Part of a small language model's weights: capped logits.
Each number is 500 + 40 x the weight over its row's rms, rounded and kept within 0 to 999. Layers, rows and columns count from 0. Numbers have three digits each. The size before them is the row's rms in percent of the matrix's.

# layer 8 MLP up, 256x96, rms 0.19, rows 80-128, columns 0-95
098:543508514388487543483473429516526506439467478544458481528473454518526511574460530533507507430454555475453452421519488508415487536408513485499509499468496499475456504492487465499454460488447484498432541445533405432476465476451533428458489470447529467495481481468516420549497491517488501469
093:537493591525497510485520531459479542521528525495597512492479495427495489500431525462606534561504531473497527472525441475478541543470588478488492477505497522404457475497513468572491525508503517638479484535548454489449466485506489512500426470485550462536538474542470508536496590498508491502
094:461466412483546458543500469566499456474557565418444442469490487498491515540477532569505550533561570534498465573432599507567460480538516553522509519463518513519402503497531471481518499496440527492499524487534501492465535503467511460522412464490482448459464499520565525486459490523493490554
095:519461440484472546478484467458557520523535501475504420473423500512407475427573548511478503489529479473525485525509500453506490488407566474445499481469498518520477488566483387495523524492489401541585505480439445494562508486488515453518506502522471551575514498540472518529502430536532528467
100:528489596444570535563496487504482485468563533465491529496508544481600476494502535523506457486491500553485502458502505489486441530428547549501533493542441500535534535451476455436519613517471508502496503565546540487476458484488470505574545508479513522464558513559566565561526510522521489592
096:618481521517458485500501524487439508535506491535501493455506437529484536436468498509491578493573509556544470468451472542470512432529542532503518543554485452491496511531515507462486532473515469582498470371417484544469485500487413492457509464511511423546548553485504468436484504525542479459
097:503544552475454553538515515492486525452611505481538468537485526517574402469539573516517463429525445474464543537517477435470497521483484481486466486485501534527552511451492507416518524502492486449502542548483490425535478473470490533440462500410446434533439466549531449507466502469435530525
122:458536512531455472506436497527507511510517506518552536477524488504441438536455539588490463454468492440560543490523514479458574513483520502477496477460442504441471482501417563455542478485449505592442512573497481532484550541522508517481557437459500488545547472459469555551588528574489545465
109:497469499491518525454477508478480467441453491451576431539534511513558543532468512517559395507448424496486529559598508505493466520493475441420500516499485528465483547525523500473382494494498507481521498571456468494530498553452453516515494466479530488517534520496467469485406470492529564590
114:455493562521525549526536533549494526591489424469461531564460499535444535535515432516523515553495519539494483492542516573516523549576419447456497510629551458501527519494490488531491435502478490486461492472481528505478489417523484496472545502561484461494430486489498444410517496499546459482
112:531511519490530559517483516582481464565442499621513462557486528586534435552570510502472544543499427517483530528512500527486506517573427531486465484489560521504546468459543460500513489439569456481508475459473475477473410442550486494479512472466529519494496534540512459585544467536498489517
107:614442426530534488521525452526499547410470549492552508540505430484493433506539522478504477479443479480489524473467516464479587514558521523581533518506517476562496479526517514448494444518522499510496453497515489511465538514458597532508493506472503474381485465440489486467469519457515448419
101:486499490545511474526481537576537492479497544514535485464379393509479497498523538483524549551488550528517551446491459421428530496479516477510504530547448521468539529494460482458435487444473425519510444503528448463523554467517524478484589467523503507383529471447481545528472504473527465498
098:370471507516545497523474441482503496510473479512557478491455554553442480514393543494526466521557483531559503467457422468487428456507470490469497504516462492497420482506522481475468516568538497448429508510472517528492512498435534402511529532515459510549456519500484487598495498502446538556
088:488420527464464514560499441541451565484533534422561537460481489453452542458528504504581514506509550535444513537532495458485513452507474498509467466523483532474516537498506532542551514522535443450483597513515448495454485489508502535538428456465474565530578503490497453604466513591486520469
101:523489573481473405542430489483406479564512477494542453507483488471567501521545500528543531520600470577529541515465486506481504510476558480514608520508512521539482480492568514538500462556451494504524523546490522533527530465535388466497512503466542478442557510473473495475499500487542490595
100:539510459518560497452472476537510502392453534448485518441489452552542522519540546483509551551498459613452523533498498494528513511483495579468549500507434490508549509523590497472487482494572480572486498491492548443456492468420422465501412493518505482498524573520466489557511476500537486536
094:579476409469542466503476513508447501475525537456502540543505489519500464464533464481546490532485529499470504522539500458469512516549451506445479461536541513501535388466598501529483426503408474472389506518503461430476524497414482509475505526527540508468457535461534445567494463506560480467
097:460553538505520429463527443486498534545469483404482456583545555461604489521476545495506419550576532534510594509540446549526547503470473487504517519489404514560547512533509539530512420451509526537531533467524461477462457455525517466448515485494496463495518503460496484492493516501528532448
106:491517530526463472544493500546512511542506494463528490588527489485515521522527557493476500534442536457585462505574456488561475483531608475524553497470508468474534510409492440558556469502503537443540519509559519500529478486473461499498514490530491413529359551532518481444554521467485460477
093:421449437502474537525464457537526516507565426478503529526476417443500487474541491481510490525553443487529503493507432486492559510505605402426507506487511534536445609510490525479540522499515526508537468508466525475523415445444536487502475512463532523440458555483461471489577486523522513514
094:590470498541522518518539448487450486472519523512467549601525464493483469477514459447515486586590493479453432422479472438514512511485494528418517476521525541610513560491445541554506465432557536430446507525504473501523534491436497496457520502469529539548495494518508496495546467513452474522
109:562470543522535404470445470522535521444515584608525485468494503461460508522485534402503516463539492484568535490518505494456526463473470492483465566520504568515452514536438516544453414445458507565519520514474513511466504441484466448503471436520506447467507575454465529471521525500532495549
100:528411568480478488558520480478515505513454448502401512557586502470501544500457499478487501530413475552531464537463560485482510450505479479433490515475498537534446486571465481581546466472502466505470604533521502548484470428569434481487526477539541429527507471545533503524500512466514536483
106:483532501549513428464521468549570495553566532475532542478469490524479511543411528492410497428530509541483565556504511507526511463495452548441502499490574504562540508520492481498527479480509472527524511592446552523459541490463520498540526569589538517478489433496472577469550573523537519494
099:572529513538527556504506563525496535514507476550590513536514509445477490536457436575449529533547509529520454505518456516472443559484483514568526523509524422481428493517468570540595465490566497494533518505530522540519512462568512513463544518472500529549533463474534568450418523497500440441
100:497444528488534537530468473479437490529458522551510558507495509558497517514470416487522490464503442525502518525469479461456477489508508563476517503559468499403500580462549474547544482417578511411474480543601521472490485569528524519593534548541523449481501535495476520441524548531459469500
093:566479517485556573501469498434553455489495557506475454526452456496506507454470572508446484470466488520521456460516424572484493514536482521524507462527537499524533556601478444491476483509553464483565385523517538508502574581456446531552539534519547521470436487499526515506485528509440481530
103:570384510496546549522518520473546572480549493475486480485514401536535545481507479476488478479575550439478522541463483496424452501494471528515486583487507533548535496534516513453500589533544485498477407494557541516513508466483457516566547509531468509495479509595463474507438471505445526506
101:481524569536490508500536578537524520525480516530469517504469516516492552515465515485408482482520520483502488518445476588529524483500469544500478498538444528516532468490461513473538567590534516482426485511465529539496536556471483451569584519580565522540437490637539481539521464453529485470
100:571505508486513530443423557472421512544486472506599485467542525529524495545512539480504495533545515528494497575532475533480498471432509565444499486542546496537454474493516523461519510507538510459550485444541547510520474435545455501509578502483491498468594474569405546515513455502541492405
107:506509417520502522529495484557449500473513419471415543516488527520528551477455472514537528546508565548488454565485593597463538561548490411491530496512448432533518457523574475566480458510488499527549502497540555529496490515454464501475566486533511433495511570492530484470452473524515524521
102:469506511546505440552512466492472461470453443490551514412568565506563522390425483514493490479467495541541414522503526470492514547503500489431415443508474471465425524555551503525475478534472475459460551516536540558494490497490545537477459472560572469528543480519441488509514530498532548498
096:524455500399536469502496437541482511545439575458542529543500603500554528463478501442529526515458454520470511510493524480526555567550461491458447503536568536499493457488441466505535518528536464459439555488548460480561502589464532529465534494504477431416470490518522468521515450458491541509
112:463505504470528484561511478506548507479571461502518444541456555525499458459427486536438531458477530484513548459583464440548487515525505541532510528468569479519450553505503502523427484513530485497509447507482456573502449500468584501528641573506501506529564477432521529490465496465438521503
105:474455429512413535454495573549509494512460509499476486507502553516512412500520512470436474563457522510533532574436525479465511431506473565473519489456511517527562461455486536445491511514567443443483525513559574522489448473505521505433527490554568528571442457518497485538525472424525476516
098:538475477462502515471538477475482506422507504465466430527503538472458451474555534479483518505430511466507510493488510440515418539466462490440502495423552553552509497498486450529512507580489478438501482473458403431538530423512538458393593492508531541487501481541490562499458523445542522503
104:537448520556461477491510489401508520534521397483511448531469444502471556585552521491487454477547480524521559468507520442529455505493488465525559492563485495482526466514502531511476433567468502523464505494514548576475503552591460583461469474474470489444538503540511519461463594524480493551
100:493515468459505491469515531546520487420465504530473513506549541443547559497429492542490460449500534521460472501493516542439485468478519465481553527423553556551479432518501493540507434525556468532550509550477500489545439565495563490495435427514545484510403487520512580533589508476538534548
093:566475486518525434516532437521567492533423447406452524495548582474479481457525535516549567578485427576534470515554496480473488474494530487482509516474539509484464508487498544420478434534433545515516471495515497578452472534487504508521464523443489545425486493480538504586479531514473534509
096:475540474445542450497539521485508537491519481550451432432422470532537512570440500498466492488515490520516428486518465552556501535475477523464475547430484453557523534531496540431459387504483446449470498500449545537459516483404451489493455498525542554526515503511504418525553491438470517522
109:520456493416521452529489551534513501520521527530529515579459477451567521526507561516427479409547480468554509469596548504510450514497488489477493523522487453468545540548473560467485430509524467495575465508531480546517542530511447534454476488514455479498582533522604531467549558476487519453
098:480400525494430490518543538456523515497497472547513519490471475496574465556514534443503440497453553518512518510578439495489539453535474494436485518461485470460573499432427532453495524418532513453464504472498540505468454581509438531523570475423505530582456504461502494512559501467500502550
098:438510493403474461495488548513529470529528446487499507484540499493581562508424475486501438478469495452522560446503459396415480491519480489445539561500532553506532551436476462459472533522444489533555421515480469466485466433527490481492550527495522574447524493524491564474463478561471518484
106:452446471513517504532530545444455486477504498570522550479605449505477448478501484488535489539476526560461477576499590524485596517501507522477540518447413468498483456440512499544526508483532490476482556498545564446509478511525479511590534492471432566580515454511478460446514455493510547505
095:502523494461482434545546464472470512497465526475497533561609454424487531525456498561494575551520497546520501504533444487440471483473475471526529530470575452500569551547480501442425424551529434488541409498569551494491502506512517499487480464518535547480484461470550545500460513522432516493
094:474461521526496539417481481513508547556495483525532493550524496446588481448543544519518451507464520504542518448515458407548499497506543560481497572505569471569544457494449571481534558488478518486423547501592432500455503518463500554496530493480501542446508548521490470466406525465491508459
113:461526526536429474436528552522463489567507536534410481540526456498479527489574494513415486530508514510427511482540466492480543532498554451488532486554429559478544437434429487552484479499483486516466507491418479460472578517511524499435530424480542520486543469517579442498536473499540510511
100:465475528536519405519507439488542468438470600502527506511462534466507434617493490503561556488502472481532540530546448473495532447473470454447501544497477512490540500524444505503519531435504511514437428515517456483512490534451570490502482479559454562491421428456505446456440529488504509493
# layer 8 MLP down (transposed), 256x96, rms 0.191, rows 80-127, columns 0-95
099:556515412543549465560501449470498463452494503512481545528494466415518539537493491473526502477483517552640490518502501540495511508491486478434488585463512526485513510488549449477497599489492561511535503521444508503467566488590462527495502426528474514441536528562491542532522555470456506553
094:545521538538555583515495469550519457522570544538434499445479432490495516527453500460475442445528484471466536458511490477500483509507468528469531523526464522493507532482478483551538571583515502463430476491526552524492483589496411580412516526527495543481555510503522539468512528502566448588
092:450562396528486502496530482515542493538574522482525397568520505495473509511514510531517523510495514440450501576493455501501445446528500459447515453500482459556472506406476508499522459461472549425524491456532411489480516465534483500515581471442420473472528436443543500501499477495470561481
098:527469507569451491481442426442476496563510527477478514574568466570544501442440489536472440500522495527502512485508458467516481528524528518516542484526466542431456418478422510528511461555467539533495477518443605483475477514464538465475503528481481514483545544494434563455530489511544499397
096:543500525522439468518479504478550521535523541580470536560441503460484486480472509504448472457451480412489412426535503529457523385454444512487516397509565510539539487488507519553454468560500503531504482506558543497472483539519465488484424512491440491490509413489517474548531555509472510464
097:511554478501486476540518573504451447436421490470531575512523511503458490581560530496468485518537552514531454455544503532454538489502479520516442621538517459536480419481484522537499521459469409550521483533549564434523516465487541487531474491473456475453550468487557530488513537477478493575
094:497448510450526615467443462440491471457526552496508493450544482566473513518524476503493479609502495515448514509506501486538486450513491504471562553548503510520493587527521518449490495492482473518579485545503364522484463519519437487494509472442487490413515464530438524454466524494466492571
105:520508502509553483480529467487517591524498447521540592492497526459495555499511532550503514470585485562558484503525476480436530464572524535473524401481507454477513500564495533510531454537525485492443541469480501553669522519466482530485505522453469514447482505469531494455506462507505544433
092:518591468552494518458464488518519489491563565455523497468527470446465493535548541455501528502457499523460612462478552509515542486522471447499511460490495521500448563450501550434535462501507480526488543492509543479414475484446497504413506450478554511498450566483446476488392409524499481478
111:499505495557465499545516546544523488511426519490491496502475455585444510491418453498540553535481537536528506535540495553485545540491398473515524474542576466512517515453533467565448461463531516514444452461509482566466450467547517556511505399451517518513472539488428442456504562566494495515
111:561517484458554478494507538547610485479513475563491582500422485482463481529513505484470482459522533534529555506552454515458497508466534531458532546506476451450472554496541537600524492494504471474551423499457524502474394506496453483572515539476546471553564521558459514515542530467525468443
106:550486464504533535433503469445454545494514481422538576518533495481546516557498446463452519481531451487547502461465472477471545464614604518521513545526477417547479456538524508446462436516553421463487445544468498508555504556509511507501492555508494502505471461470532552487487423461516479497
095:499527505509494515494504590458538507474504515510538465560470503513451414431508565524451507540530477483448423515537403513491488462516503492509517392489501499505503480496497517491526532495548463471517489544422473478463537558445545528468456426557536523436586490504494532569563433441474532477
098:513411495489495532481475520481477508480544528451426526498482521468419489463520528522492418480495491461441431444531519530563521491453486521490546460470513445472474497552556546533417474557425463480420543507477530557501527495486455495536485442526411553532492546478509491511472485567517516400
095:480486471483470439469639485513513495515518508494523570494508493469484504487445475460484563476521544417562442508505505449529524525478418503448525486483495544464481484538500444434467497552466426474426521522478471536512448461561515501510443467442458555463511459539464437526429503479462464441
108:453554532507512527534429578527554505464477535541484505460569483462504488439546436505539496504498535480480500503487495513422465533533477499472463529478531509473408526475502514542508486585544577530490506435531532489487450562468519457481424496551461485531538526488449505482487541506484515343
099:465497539512528545549399435495486413491523522440393499526470457460517503469517481574485502542497553459455551515512464626514490513455513509523459593515483548482531481552472466491441523538561519511481466557515542514511469541530494499488525488564546496555510521555491477520473491452566507524
097:499447417464549448500491568490508527489489510484572592495439467503452449559454435488492502512499577500451518493422471469513522488529481576542516433523483534508532483448525566493483454517533466507561495568479519570529516469512545499491535512483477506517495524568549458521514459375510460534
097:486457523457443533531591559492508405491562483521468580484440524524479523473523452498458496434554497511500481482495450488505483488571493496522521492444565394515462485501581575501575511520521529512471522558491442495447558542510473530494430446465474555452492490491486441499498520532443495481
107:486454486577500502543571580509532439587513513450475516504457518392493425508472519498491450519521513484441588458468379558531512523499528505496518486497428486562467511469523529508499489528541480501507472512464556470468449502486499565492521502493514430539480513493413501549470517511458564533
099:550506528493438508540432538543500520478466547505519562441509574538418513526440584535449528517497459554444470464466482503514479518525535520454505486449493477478501490546469526468431495568475481467445476476533539557375480513488514502480483468494480502502465474560571407484467501519486445571
098:524610521428510479520497512498472505534491462615466490558589519495543486510507468479535508526538484479533485515507472518454493485513501552502514551463522568455515465450420551512454529517492468476541436480543577523461427485481510476548487497590443482532478531470515544487548533444483483399
104:473578459548526443533455511500498459486399482483555485505464477560476511477496537514498513506497513491560526517544529434529492505536481434431521474571481503520516585502472475547482453488532546472492518505554538524557553494518484415561428560425549535483467551440528528495438585510472500473
092:492515498452503497462482446463443502540528476472542482532539490525436529511489407479498467498532460543486557424465563430478449505533546513467531554581491542443477426437495510547549556467503549511428561542496505485515524492511480477466511429482475520513526523543473520457482524517597519396
105:467437477499498516597585509553540535397491385514516401582495522501433464499502584511531502523457421519509484532475494525477465493489490444543509475500528463460542473549477545468517475542442480504536495474497456483486503501523485479478546470530476531506513465544501539489563534447450448549
103:528535489570484529547520494519450459572514443482569494474579539464468491463473502499510553476522521534507424442489386490493480533467499471435481552491511485431539492470462483488570502480562474508493488510480503539493531526514521512431465479437489511525505513506517543567456408507474433378
099:445440537497489508448427483471514526572496519488478618510533441525519478480491537493480485526488435505540458427523506513469481552468501445455495516456503460541546509492550503538512578499449467483543460524554517357528541419495571511520493510452516483475525439457496490454471502470535454524
088:531564466538521481515473533495505501471496442475463426539515496499461497509549459489456546404508447502449494521538484548507516542441486478551467594506530489526486503443460410508546429521506571535437545459497475501571515516473495429544469482509444600482519489527495422493488421467486503541
100:530532484501525506421483509449517451432507456451451434472538547528466569492531506498450499478514523514509519525505524513423479518470448522451451498499411506452499499493499527480541531513509502484513452448478555457484547530534551441442528568410524574428516492508523425402548479530521458561
095:477529525607561452534505450517472467459486518449552526522516475424499473487489501488534521553542511531578463488475500441449444414489507462512424375514511585452464542468549535552502460524508501502493473511469503538442513467519557521560444485534564539500500508525500507459492545553511482522
096:528483469447516535475550524508445570471464544480498557481455497450510502498501468547563522579577587512483458553398511431528552469493495464565483552499491453499542447496410536534533550493503424518563505536529510455466552549496514480521519511582466504505537525475449448524517533510527513505
103:516548506508515527548519498481468436472510508540395404528467477497490534507424504473517505517458509605435529557469525612464455521504502417510524430495478490553521481472544450451504458512518490483469480521462466593496562504443526469452526475516461490459517475504529458468450508547462535465
102:475530507471532518471519449474509572514494500511512523445539557541506498459526577489451500443548516465437418470546429506557461474501523466466438441480508512494512464530493423482477494558412573488491471522522486525483425516541547496447530459497532479593535483533459491568449456557446457469
097:503496503482458515535487544489492499515499487560522431457567567555525453509551505509507513445472462483458509516444507439489481585555438553461501349433423475469489497559506533465479516510499504514529451496500437593472582494503452477508454512481513515488522558505469471498499479540510574486
099:564527490501537434490633467516531470442506460486479437498407470504471506486515510516490478481510511490551468467555534517496500500435522473486511381496532455529549495519415541497451465491533470514560407532519509528473498558504507419491466509523561502561482458502545545521501456502442482446
103:471555466455452497512568505529502481551482485407561482474567511568488492490561518474561492568508473556555502477483507486493553488548438558511498493475498504531488490498501465503521518525549486487569502552484586478628487490570466472467533577482579494503470450445533556515499456483516507436
097:465494488430461508520386462442507481528454501564548529552499466491544511530517502535516454503439520451458462474564432449490508530507460509499508473480481503456479505490469603466510515500499474581504487512516577489399557446552515519426519506558505541528451484520529528458484471491473398529
105:513571405455571465539576547476447452452469528460469457559524527508539454507504521535477503464506516528513522447422498544493532524458550466529507563458512511560549520554447477436478487473487445544478527486454473448438521469487506423554411491543514497550494502444560490451520519473500503469
102:514532490511376514567554551477525526505511475506516560484452465479504443464496505420450548561516540465481472543526534454475501559518491497504459458454558514444524507397507486524550482552487545487422521555466456444487571499499451498553462484416532477537535521539475472474535488463493471448
100:490484501483519524593468568498523528484540513485543527526450454507477563501443517456479464512460498451507454465564448534504506477542485529537539501580534481547537425464494449557442488540465410470488492548455578511483516540494442511484501469576456505506523525510488613515478488488392484519
096:521469524510452531443545492510458527522515461497507477540517557523509544483516474505564498549505526483452466500503528544523530478503606407561401431491521507484544506438476506530483561467483514515512559559442442531383483542571539473529534529515479492543498504473488555484494570523540499578
110:489461513488593609563564516499533490508574525510525501553501485478495445525519551508439493525522496506481459436543489558447449501465449480503454412551448528502559492493457564490501433515484454543528442511450466462481440556559531432479454512542453527554483486493545533486541499495459505529
094:504585539519481543563444483437506428498517459495530342539514494445454495493463575480464483533474482470498525510473475552498505506495547537550466426529431525518464509490528498505477462508590509516489470479474511478539545486537512488574544490551560524527481448537529424476466505517500501576
097:470446449520461448542418383540506440485494516551525532543428490470506488479476498526526478477487527465512463548432538506466493511481506524536515397498473455498478486561481567542497455518554487547493516482537474457397461445476510503463488464444514423555515451514455487548501495533505519421
106:441505527556535520470434556488448581540504523497481462481551536526458504537503508494538492513487528494446519570459485431460487552518498543543472464451461461575541508482484488477436538507522446460475559494584522531563530467464505560455553542546490469534447461499478419578446484574523475504
093:545460489507480469473586459527581436464525541481517501538522483550448529493512477478505427489484481456491485538504562499572479560531503552512442481520474545433503471465424459514525544492480503484503555518461462488561541571462481553497420533449464438522567509487504394546469504526504569474
084:540526503503513472465468527563476549445461591507426519497506527471466458502494532536474503502518504508501511513538515528415468492527536409506486535539520537490477510488441444526473442522467467566561469513461535529538450530514528458547481490515386550476483487472546497511537508444573638463
105:480529515526482510518549566465388488511495476449512573505500477515545475546499466503528533522497509526477439508435514545468513528441527446504460314512523527476543481464529489474597550523501427537499478473465562494468514531506507506496513487508522576473459471527562486502516507515500452443
# layer 8 MLP gate, 256x96, rms 0.216, rows 81-128, columns 0-95
094:501570510510539507530485476556479533592504430459435426508479523514493523438450463558510490516555488504436514565456457487510555515441540494467513536515558478533427467511511460498477473471477420542490506572518538547517497482515443476444557513547595493528496469553509472458457555459433463516
112:552569503520466437541533473550498508510500551557486483467526495494546446451546499512518505548518546625472499488541449468521500511521499499427546491483525537513498408499541542530414473550430606550505539514479500473514498493465497477539549488520504493529524532425540551432538556431484522492
093:565475553523488493549461481530549516476453549519460506497495477522502550531457467540507450492493565547459444570489520550491531519531497579466501524507530497479459426426502488506601502565504493535461492507494521509533508545533431479497460394500554506400475466566442491531539464493587507523
098:518529580496542564543534441537466485433505544485475504436549429530515460478537455420441502488509486500433519484501459625509531480437558511511542536497500430477480514444480471503549540433471573506464455507467477479555464550431549524494482519474554470507513472524503549515520521539550478529
111:510535535472495506537458548487497433483529502592524516517487515457584523459515585532548508558491552531473515504545490506490389527512501526406457467461504503510581514494497475460473571451525488501560544494553513526523455543550499459516490467488541544562506511528550528490494549471399553562
107:494464603512510437554498498492442560473471469541475454490515492502496467530594433514512529503524471591487478572465458500521429507391499474513514507501543479493477521477559503574468527530538549462517526503527445526559454481546477484574533504485496430545574484540452463463560492528522526499
106:464585507540401502539463522482545527511456513500513515478495490591505432468508461442529453485489553468467572547558477552515510562467498459524475555538502456556435485432510477520550518476380557545571537528471472473495504478529511475494568477482500456509520481464446502522536525489488570517
097:520509467595507441515515533493499497454486528544476452495478460540520452511487542495514479449470490542524543496527494567478494489494384420467539503459512504467511536615487509528403495550488526504449460531492493493493484575511491502527494503548550524468492586477423454449424501435476515573
100:534536510476462427532436476515547524501483509526502491478474526552474482450478502534504484489482567547483535573494474530461496499414545474526565565455537574581483529473469450546468489464521539467503536445524409496573486510548502485450469442498500588521498487538437464498449575533440522550
121:512500490501518433492482481518521511542481444531463488467469501479507540464568548566482518611489517482495525536562435546545464499458522452420537508500512540460527574536584494508540484534501510530545467387410483490485518523551447503452468462516516512564491502518480465472539594472449542519
093:522520474527476497480512488502506489554474465572529461607423494523526478475509469482557542538483566514518504475520480486531489524442464520499506577492582499623507566479609465478541547461485511485479467490542416471509552508450532451519495419523529541431463519486464496469463524457526486490
110:460539511530471441465511455502471515548496588498503488524420573532509500463474537510565521500534517506509437466519476520533517521538471471454538564555499490556505526456531550499591605479517477482476534485506490465474487518402602513454459456492468477495533539521555496476569512414479498559
111:455535474483431517527532530541512512520458528465491484612507516472476545467463576447519424459494486506442529545520511512478468482545441468414533550546498558607506500490479478542475441468470499516527451565505462513507441591535471482492476479523421481478486469442473444463527513489496569517
095:542506501499453585546528446494483556534492499505504517461478496497497539445514499494515475514527528587399478552511533540529505509517550514591515515561511468542530506470546574501529485487509575513457524466495417447466482527449428508392480492547494556543574469530522419530501528453500519530
088:440555515501462517521531564510483513549446490490443520456534530469536483534511391547422461468462509509451571490509530503520532519478484519523519527533480524444424488446487476490535452450484534562482476431511499547471428562486577479391431458533561565492500480484510515520489532496552528525
097:532499582493477488508552522488513504502479518543523529520483504480600488475571445522484477540495523453459456458498473497491434475422538489540483497511530553490488423480465511524517570472493514511449540492431459526496460499471517573438461404486537503547461613511518460505562586439505537545
094:506533506537506532480513476610459454515492511486357479504476509573582532444474551455488441496505564533474482519527506533480485515577543457521537506514556561469516448508490450545561460465453516491499488452517412427553509490544461519480498476557565512524524549532492518543501489462519514504
102:528542540576408461499443501497489555482565516581516487535539497484480418445522420537519505506524560526486526599500584514512520491454503489480549508501469489501442495462528520524515526522544490464536516532500488397591476498496543495503480418508441495520504514510473540463492530458577571494
113:488474480476513544612528533528543485515503550472449489499489531541478499487508404409446576563428510437446538504542470507573508450483432492483512561528511519499494490464474447518488508501521558471536434542481537515515483478527548426550527504582523476508463466450463543507460509518420485527
115:503533447539446556500462452526471484513461499512438553522419488516533535404489449519523482488519538509467482562507506524525465563534475498501532505552464457502540419483460556553562550511573572552484547464564500541529488577488456506464495469488448573461470533544477456442575487468497511497
108:531606539487490509556505469502471520534478482551497571550526585497470463548583518482486537522504537473453504450485526551507486574494546433521548583512493546508546466510445519494501558453515571509523501544468564500473521520553501430498438494493430564552509513471503544443470543453493455543
098:501535489500540467537516457503542479478485496528450454475433521533479463437508448543534507483505468474501478482574489513575480457446555482375460525525559521538472591503453456527531463582489522542508553387522511482552575527504413498474512519551531523479501516462510449520509484539460487509
095:450512443446527444553491515456496464455541481516522449549460541579575521464536549460537541541499480502453576534505449485532425532508545508503439523470533542499548485472494448454481512472531477494591410490440480513511552515441543512507464529471445530471514448548461477546518545562503528559
097:519547556463435443503470474605518543579536486525411498530465496562437503466472458527525484528499534526440545548554470477441481539531492536450526502478443513510432479485500420536486556524496541501468480531569465536493454463546484489532540495489574449512536437542435492512526494445550511514
097:515462482473506546545506510518568497504465437482555468507459529469479443483486578484539522488492520526531544552518562538486407514505452424464460549441521478520511527525528483510452448453549504533441549464549532490557496459535537513491513459500432559470479444465448432425493464532511597564
100:457567511520517576549513515473511509455533467529501427490501521497444499496556452504552556496463538488451559580484556494473506515556344450515522536522499532535489512505420518469446456501556487502519547535442437548508547474480460529453511485533546518532448528426499520480515509560482519493
096:568505527541481455455497523585512527548481447477525505491465527489386463484567445407507498487517563456463570509498470582471505486460511447538469493584506550435539445451469488528477415521453480452544471466530466523508442508535484524541482471508468494580503519498492501478545523533497549514
096:457527479457503556484481473474573511451486498505471560557555510509495511545498473545480578461543504534488484499442500499440498532474445429532519592490508594550509488432500517494504550442493457520489502565468456516504548515457426445478516501564488498388486521471570496501447472453481576486
102:503536610489502549498521501463539498527513536597436499450475498476449531470447500621519495427470493478457473482496478528567436515547549486530539488496482515463517486463548558538567546547565547457500504524503470548522524501466440461545525454551435571532484487486524507482486470492557512553
095:469530542478510480604459567489593527493461475536427492484470482542425543471507576466462425417516449458494551477521500448420453453457435479479454519529488471494506516479493470559528506523456453513480529542532560522503508446581451521495504538542481486496486522506564530513489485506459519568
118:452545514445535480573508591448551569524459514501485463448507559562495521495481479525524490515491475516516537499602472600508448508459562486485484597540504443499513515538470442452465503507448549446476506570447509486483473459462542522438457515496489532451503485461501537458522531508453548559
098:495562567526458493525457556525533528473492476572479465549472454492495455474510428504565518468529522542468496571532583541434504514462450462495576527462487488469510519465511570531519531464559427519497532559533472502513526491509502473566521528508457451486527412435513402496448472514567468518
093:447539451496511436467526521494427415574468475578499455455471540449518470516497508476514574524553572509533527493509470476545487522482505519459539463482463528496531535474464525487471541442506506419483511509458415571566493553555442447461529464530603506496500538476506429448484469488481502515
107:469507555474526491561517520515508499565472429479535519480442511526421409380495512538485505524445533530462586526546512513480504455499517512469478505502552466525480514436550452594484474441475537540530439429531425489511462459502455484477580533489510450500481530492455546520531493470526543522
101:505545496482515536588541512510482566513488447504443419485434470472487437451498573605572486465504570525484499499511445466580412503554580512470501522536538553545539497497463432457540552548544480505526480488471524477504488517487545456498507489540452477518484525566540485436522490519508523496
087:495522446515453499479483456450566561600435478518501471502511573483526499507492428483542462468467526472510415446480468506469487494506448440533410554458443470515461503480510475453506467478509508478545532472496431488456495569619518463496546471466454500455515459479463462521506447459430517517
104:541596565487390455453476495495432496575515516461461539460495486473410470471523479558513526526527512559499512488587477538588408501481499532519546475532490508519480509457501526494499504553546576525436525434493481508524564453520483466523522460504498531531572519532503481506501487469579497494
101:541491556548477547550514523425570544491476524488429501442532518511514498515565423481482451463537455484495559478501509571526537514496463494491491570564487498497476498489537455522476569568467508533465519491403536473477520529442424491454495513530490453495389540483478491411537477546463462484
095:498530547565457460478409483549509465499540550540536465561463478455592536509516498501477479506522525521525464481482427564427454455449484510512524528421523527492547487428521535530523544517526543449493487482516485521511508560519528458512498477492419504528513584544485455504450564460460583577
094:500562475493493584443471451520517549555528498452555493491478624549535488465494439480475507467523546525441498522462510567528475401528531498503470527508544425498522474479468460448476554476511550509493460507506486556500584563521488562504477519515557566554466524461520467432536490547538524483
112:467503465509520487515451548494462501535494511548476506469504461487399469493482532503461477454490565527454498597512480548477418519425549532433542577442502459538474509463538504486490537538561519531472483430561429505578521478531464453460465487508479459585500493557510570466517451509482525547
096:456535570553550536506540528475487487449493500584418419482499529444512564514504470485509490472547486575506469520499496496507425460451401490486505505465515522469483432503472500498461520498537459538500484504502454493487504484505451439484445474540470569556495539432533492548488508486567548632
097:463497522491492538593480526449505461488527522537565510462495521542499482392460518438474476534488511480479506462530422526472492478457437487503511467469608527503520537439509415514498539529491497490525496452476564487452458537515479458487565411515405503451536507507535503434584552511501516473
094:555478488476433489501535511527551520538497493553544498399421499512452495501547470505540487473479447587520454529545509496610490458482445504527539575529504457507471462467589458513514478467510512488473533486495441491488455429555501477540476551493564518469501510498566546422448572488481525533
093:529525515487508545494539530507497518558524527470503474419515520568462454478542488526453519529432488417483519498513542539537516494538475481569433502547540535452529542402541457485535495505414533536542541437537521548483549476530468456454532602544528475457472496471540479503471463608506500488
094:475502472529519600498422534553547523533469447607532502453485498522524479408503531492459504449439570524517502525539472530542534472537469533574528498521506507498493516464568604442518595534522563483460439514521508554512514439464471497504463518531449507496512470521481461500508498497430468479
100:520467481523473542467554589555557478577439471476480441495483481556459490469519457458454453484502501518446443462483422532470512564459513461434518508554424590507530488471472544545504539435471556463542501513478412497520519519483548499533488490493490507510517481548532436468533460497422552532
102:482483558526405533493499489484529500525507503540520499508456496542519534508479496500490576552515546457453532465526534576479533459442493409561404550514486504508530520470481510495483470434547463562436416514470404560461494543494428488528511441507461477503459486468466480501554470544416514485